{
  "num_hidden_layers": 12,
  "num_key_value_heads": 5,
  "vocab_size": 2048,
  "norm_place": "pre",
  "norm_eps": 1e-05,
  "qk_norm": false,
  "learning_rate": 0.000989,
  "lr_mult_qkv": 0.5,
  "beta1": 0.9,
  "beta2": 0.99,
  "lr_head": 0.00474,
  "doc_mask": true,
  "dataset": "wikipedia_en"
}
Each number is 128 + 32 x the weight over its row's rms, rounded and kept within 0 to 255. Layers, rows and columns count from 0. Numbers have three digits each. The size before them is the row's rms in percent of the matrix's.

# layer 5 attention value, 320x320, rms 0.0185, rows 280-319, columns 0-79
090:198114144164128128139116120130165145085136167129098121131176147089142139131104103192185135139145134126112167134095137065158132140122104107143128141113120108147189094143180103124124164203116113129143121075077137097131136113163168116164165166
096:116186132106137151082097122155140139053093174081076143116131136113103115128156133165159165124095152125127098100150119145122114110165131200127152117117091148118108130094102159179114132110153093127146150134130114129074163110154150163138120063
082:126155100156131146163126067153161156150147134128154145143058164131084135123130089125134100138135120107159118173133154087089162129181095036168105127156136079102140108141091138171117119159155104122186159129111119129076179148107180114134123134
090:106069157139143123157130101138071127144131113132117089089149150050119128174137115144087101156141078068122148181063134124107148169170139140098119113140129115076119132118160140129127118096113165119133096152122136136144103090160161105148099104
087:164192131117166127082068129109142121056100093098182152076126152118110161118100144164119134064119160150146066140106179102125123093068155162135149149144075193181127156106127146093057130129109133088064147099149128059139091177128056127089144123
093:170071133133140196094118156104133088063139123152181120171125155178141165195095116214163081094029150151177066107126141143181170132110149119116122144106125129095088147126144135142116126076112130131153107070131067113164133141115178116183159110
092:139131112188200154101155129046183182156074119139140145113148107124089098180120119188148131131171125108111095060162143195156115120025171128154104137138117114145137158123088162052210163107121160142168083123084144095127076076136186121137138080
089:123112137137154082081150131148093147173131066165144124099143111150177169142172148106140106093193101134118119130121091108093128108091150140110092130160131119121164147141171094174224154114137146080101137047088131099143121080100147156149125128
097:082150147165158094075166130103058137084094099124161103092132084076079120116138190093125138101166112136149128144092134141138144129134071122134086118127163111109155130132153164103166180167160162119101108149170096123163102115166061082081123075
089:175158109124145099135101154076080131154183141153087165158074130134138153146146168095125135247123112147093150193104067116068168141214138098152077129155148130133102105158144131118131145152115134093109116159128102100110156096135087078122116163
093:157109066099157077136131134103136145189108098174134151163127171171159185138184163045182140148094158134080158157173107105152128157140140097112113158176136095189079125146091050089091085145149099135169087088055144120106126127084111131082112137
090:113142149142122113126128116092159170090090166150126088134157167100068130150172088113104119182106103159094128150121165132129100135104089134143100141180106124093142106160097152128179089125072125142109126225176140114037102092080151134151178088
089:127126114114103132148151132145172140096131101114125133143108137107083146151091056183097147175110099158078128204117156138125113119113118108076108173101141153079135105148142137061130190126145101154133199110131064146099137095104129057099138153
099:104112099100163154140133149132172176176126101129120123104158191162149158152177170120127073115158106210191094122175068139141114122120103081135084167128159137154061104076124131137213054138078115086119122143109072135144146163107099134158131143
089:169160150121150141110162166087096066112117155113121099120045159160159155105113126177151046166085140129149168166174155163134100107152153115108076080139148123155145154098105127150120082103080129151125184158116184099131140148153072139121164117
092:090124167166152149167112120118129071141135128069161084116106093077094133096090091137137092169124151121176137132060116118106118100120143126143119137169168134182132124103165136122150105137169130117108170100102186150121168067155145080093120126
090:118085143125133135124118151161133121179093118145170129119145157111110113172110137176121143098123145106101123078095088198108129079214145121112124117165174128147122134115140135077159198099129206159116176084107125166155133140174105106140106127
095:128147087174095193093069130161184169142088098131174121108197135161150131128157084139144190141096089089158083110130062120198119122107129178079122117036104152073119107099116093158162134134141096116111173131143088134163127165176142146055102148
089:153107169132162150160134108158103150209083169077182095065074151096093124087136157106109102198146116107157113109086133123068107110121098161127112083156096133092144125162051182112131139116107150151161053117104150124122142128164154128163115132
091:143077136101127099118124168088115149176089071141102087134138178168159175087207161104156120160133114146136145128080146092123140176108183111109179150145153152161142140101119106067137078070054115113146085080103146140133114105083174154129158087
090:135094164108109144148096096110119148123132167128140093160094132082136154175175129168167136055090175065198151173101158140145114133124116140111085157140132035130108065124090123153149113138161106144119155110062069055163128096107160166140099148
105:160115110158150129115121111169136183089139150131156167103035075145096086144072135092126119084122102146102110129105107096134149161132172070126111120147088123120104120169112145119088159118159144128136114126137129147149060138159093139105135156
089:129121213119103104133126114100175123140095173139079127142131137128090092054133151196129133090104128085099115086148151111108086129102108122113108154156145121106135083153119123134118074187191122144135100186150145085178076147061072108113119146
088:147104131099172124146169142142122156140179051131132116146140111135167161184154139123160143128118165137100141111159148139107087126109182100149103116135104116165064098135069099119172082169163078136156081044093152072180109173125105113119139091
099:055133120120138169155105098117139100188062114219160175167126091096174109104154094104069118129146171168128148112124102187097141150172163158175134145170141094119084118173136214162120189097151133122102131112135139095105128143131118115069131122
096:104135155113122104145120160100079111163138104147143123116096166161099092153103156217150190124159133138158135130135135102133119109127137157156127108119165071129116154099079137109104147111118136156160182158149076129153082172086116118204105117
100:154073142099172133160138158157137103144082135108141146091081186085171140076131165062140083076113150132133190132108122136102147114162078056141114189159109098210169104125127151148071170090097142112173059121150131112143125101126163145143115178
099:136128131174135151076071235148171174101078153109131131204145105129108129100166098055122138041121143123126147154101118138152104119093205070141130073147125139105118095154148142117123164150140157138164136126153164150107118111109087100086103152
088:165103127127075210123083134156139114117141166145084164127124109084142117192100063150134110086116103160086166176137184151066181164098196100157127136152127110125086112124131093186079173111128102182135155098121103091106117101135147164062151134
092:157104144154036132078141149114143133124077142158136119148156078162125154150152083156151107144152101150180112164156127157133153170014128118123114124151137125127171127168169133154119152147154111101131158095125126087095125135153120135112143151
089:111181161091119112152228114127153139142125152176139117067141158139083104099166158179186130124182147085137143119117095100116078099125147216135067173138103155175073144116055111158120036126127170106113078153050100105142137124092108144141061152
099:082149114122197118136127109118098065112119101168170152129179135166122134120128157149093172100184103132121110146148097078131137182101141138098145099073152159125143173104118105129177118171138147121128070084150100096145104138107146115171179112
093:169138114100202103124092146123157160145157148108101109086165192142124145136179150151100113136126060101164086117111130145110162117114201139133197106157082150111070146096100114118137125116166157120102122100068118118205134115109147134158166140
095:123105149088109107059107169053175149125142122143116147157098093145102116202157075124178141140117148073140119075102155147095104129107164109180166146108095094122183129135124164112152165078122135105159181132172144105070094093088131121115154110
099:127129134132132102165155142152078135127158155137120146093155095131167125219157089100104133169161145119046143108115142180136146118192114093082125160159105154142102157151187188141144129103125087084096141115140129161148188084165160119126121110
092:149171114134130070130099145090128113209128132155116125173129194101170153085085123168142126176152151109104156065124177130124162137130144150131114112095131141198133141126085135105148097107177111115148099090117095115151170071097148124133176080
101:156169174081163131089084146080098077158175113155135175035115130125093115130119183129086070126090185122093109115169082091109112125087113184131110144136164163113113118080106139174122106055069175104110099193144146153116083134159107142130168137
086:194084144080164154138145160167119163138122110135102116103176058137163127147159095156159123130136124106063118152125146136077105192137130152101150084138164133158106121084153094092154101134110158105111193173047138146121127128156131107101159153
097:157170145087180132146159132131140074190139107216133152106100118110146098134187126096105094106130168161117135148142133115148113205149106113180114139155155149193097114160150099147154172154114128067090133117126163151139160200103166121092119100
095:117078146078140147184123151214144112147127144118102160160088100119106126153150044121136127129116097148132142098119062142127143147125093113150109114133119129100093094077119116179163128139150136151119164119090067161214149149127129162087092171
# layer 5 attention output (transposed), 320x320, rms 0.0281, rows 280-319, columns 0-79
078:115139171131169136112108124118119144179150141084183124162103119139110116151105100101119130134141122097153090151127120168105121106126148173105069111136110087110094109104174140176134149125146149114165110178137113212117183125106080133118143068
091:145115134123122111185138149077110122199135054173191169193087163052105143082127139127098111070108175146140178125128090144125134150131128046121101102122170105187149195084132108025111160129111151102127136085137140129146086096117100052098115156
072:090096221147147118144063176143106121115092087212104141125177107098132120151153138103210134073132147167128165085168091134148063137099192149151103153156120145133155205159107112087084109078140138147128130134141117065157111100196045114124131106
084:154106111131108108167140144129189116074110106137170155166104065137089199069122095134092095088122126152136121090200134114139079118111084163144121064127140183151121073090158120170138146157155126159142123119137128073122147116107169140128188126
084:139116122108158122164207091062059147157097161129079149140160122073132116106113137105091131142100179090170109073171110132139123183139073149105146101131184097095124146120116100114208175146119116153164097120072159183117152062098181146117061132
091:088100152139111097133146120090082153216116111164130186122174153066118144062117133066138188121141221092157140096109139159092103173173136143115151100168139165093072141102091140068157138145098125122157145177109149146107091083154105134144093133
085:132149154110137081086132135185163117113160115091175071127150133153209134096108112131137063086142069119149213165132151123138176153143122151072163139144135098171129102111134084165054110142092088082118117128135124125136166165098088157086125166
084:113148093160141166179117075161216139042103151116142088107174150151108142101057121159102126142161079105106125153151168186142128093170140134124162121074146070160109067130121173151089083130118143092156082153146142170150137194145150145161165135
083:188122111072079173173125149148214071131115144180154147171078134150159103140153063164144111095140107096104088132180095121116076140180160100107120079140073145150110173111171082180095075099133086158109167145151122137095150150151182133128118109
082:099170120160152155150098086164112120083094159137141033142121121133092110112123129160111107076132060132101115054136145112182125089078180116082146162097094137146192156134154177157073095090175165132138082083164139109136119148114183146156157090
086:099123193127110123096120098177138121073145158135151117094147139161085111137074134185136100135147125098172107129065197118095117119137103151101157109081171152087170144185114189156136090067157100099133162161142123187139136106124127112126150171
083:167034116109097129148126157170117071146128105094109165165057082148159137102122138119127144128150138109131186139095140105149157127121076151122129103030137134133141094107100068114108104100160108117171140089098105136204179094141169110175080162
081:112144110115191202168127103041031138178123150130143153146134167101154112088142154084134124039132163108150130027158111126121128103143133178182134122095077134160135152113124121148143154139080122113175093142141163120158119163080158157134102111
098:173121159129092095102107097162144132041163167113111100130131099189164104163092110154173164173129087085078125158085182137107142109100106163082142107085105108130198140168150198152069132120200133145106137164118162128084104121133144121105141134
078:099090149143125109133140117127104144169159142158154141168168122130115097147184109090114178111166136098108090090092124066141105161039091115124169136114142107119157124076131133118135157141105135093119099092128120191129102134104159150135118139
082:146124097143100111146132157122106161141148096119141105149097082161177114152159117124116180097157135157052094142170130104191172170143127139123132152073081101075110062131125162164150103119132150176117072161146091077139123178099117199103171124
088:072220111160143104119123175087087104061138119101159083090169102145153151086151155130156125139127075139120099184157146131099144167148196101151175154105089146112108125115118157196113123139164097095139073175110132066118119155065162156114157136
090:117086115113119104140162184119052103164114129084138213129076166116114159070131157104126133122120197105156121169113147142054178126200078128114139123162131157085115139114140127089127128128143155189171148162148148116137130072134121131152167109
076:128101108132137071137118130129122128112142084155057102191135088061178107182169118144114108108137080187094163127160066125141088130071137157126138123097134126161131121139185065145075117109168124084056192130141105090146138140126135101112139102
099:136128151144152115110116083202168118084163164089162087134131103163180095183075101159117146173122084111089118155119159115144113111105094166096117124110114051112149102190135151215115109140185140120082154133092115104139182183145073100097180140
078:116128155142174159113162187144098079121158103159127163108147166129153124086154162116103111142212157094108082102137157144153145091186090151078147136171153159096103130130131130153126165147135141096147099168158156157084129176134093090141130122
114:090135119089113151114166193069063113212106107152111208111151176092109154079157181110100153125121204140170145096147107146090125124131107144175150127141168174139133095095109116041172164128088111169191154110121142126132107066125169154172079137
079:122105103112142121126189169092023120092120070135124179061140139141124079152140105146171115134125199147133101140122083151159113121155127128145103106180100156126113175133133176107120185070143075103150173117131090145087129062172157117148073103
075:143151158156176157103046066124140153127082157092116149070166190111143143157068177151103128116181112091176129132072197114116182120139124146067165163153174137085145171182146168087129161082107188128153148148089139168099101141133112146104065152
096:115177102116110083109117160170123121097169118093124078089141135181081108156141179148172166112159068100107103156116124105102126101161126118101143132064118182164191138128077097104140071154119136094089131139150136171164155132131097114180149117
095:108159159163188097128169115175190087103128189159103052120212120128193111132097150099153103207111108134107144166103151100130197158144176105109172181142109148195121117158101137149118152154127108075098103076088122100122179151094108122068127136
096:152177093145083124102135078092138143067204106141105074116146108141090131168090093183159141110200071126108079085170111148153057151111114170116123073130148114100139075096158123151140066167180122157089131178178126145143078165140128105116138116
091:107132107096114153114142085088092100173162157136143122076050149140195118132082144190137108149103156107159119119098084112099078152119094198134126185169131133122180167120135073129172139119117108059117140107145132137190142143088183093126164118
082:141143065132175114139146156074143166130113130117137112160105149105110167073155160151094117113160110087146135052162082089181089081138093133108087161108129140194111154108125115098195147134117157065180098116168176155104132145111133099175139128
084:090116122112137148131119134158102139156131143105145172112123223091120123075132157124128147152120195077132142123094126162125167098224139150109133154116110155119068128106087136109124127098065125099152093124088180228137146116124177141156109099
081:130165117174154116128089096188197155065124165158117087201167109153144114211060101105116100190093069175153090134141171153125104146091161079149160112116148099121167134139129170133118150114117139163148160102148146161104111116100135098165138134
089:168146103157131158130162092138162185112103146144057155097123125141159124135079117127102147155121135086140108148102179153088121083152130119148161117152130108087109134191124116134085116130096096085124204157086129144134178168153068121098093150
086:063144153169156138098175135186124166099116112143127124153149172162131098170116130159118117154086130129159150145103173086136137133158111156107121131139160115140157058145130158110111135096149141123163143112117156106078143134133111123147094140
085:065132102123152160126108125179103078141089134095145090103151139117165149034110166109111130103144114148140171168111084054159180138119093139115147149142124115192122119141155091096096118219108110057152082073110110162163156181110136171120128156
093:134183082137035192064099082098155144062131070130135104154075102106063187086149111150101064040140118130164155127197105140086129147120144108179090084086130139135162144077125084107103125122115173141174110175186156141089040136134116112139155109
094:128156169145144150121124071196199157094143158094124044111154090190175091185114121140142126144141054128105099166088139119148130161108145154086147155120095067105128135161139139231126147116132163107086122138112144151119146215133071120122116143
090:150135090104099125148180134182126158131076110114066154175174146122126127116161118146104172129113078163143116080152141150158102166117105066133107116109118107184136097145121087101125115154132116153140132101140115091164100119106151118193069135
075:117174125136154112107090133103167168116170147053189125163104156139086166087117165113078159127144147146157136120096123084156155078119120066199100176104108148057137116083107124143146141139133126112138077111146092131133131098050108162149106125
092:128117100119066119113069114195148147122091112106048151106188129127075139143097162188167133136104154097123096147111116096114151080120145107102141132120104138133174126093127137070114052125123123168120129160110114170111088073161076129137086166
092:146088118131140135104088115104098147139141113152125119106122148156113163116121168106146128135192178106125077180140122092131161086140110165092095102155108131158166089137181129119148134162149123091126096117165179123089105157149146115126185125
# layer 5 MLP gate, 768x320, rms 0.0408, rows 0, columns 0-79
099:218136120067112134128090067136105126078146102089110086158114145154177154144155096192131110143137128115135126154098150089164144137146127144140091085138131167108109093102053162128150138149164155147152151115081095087165142147162130120167136103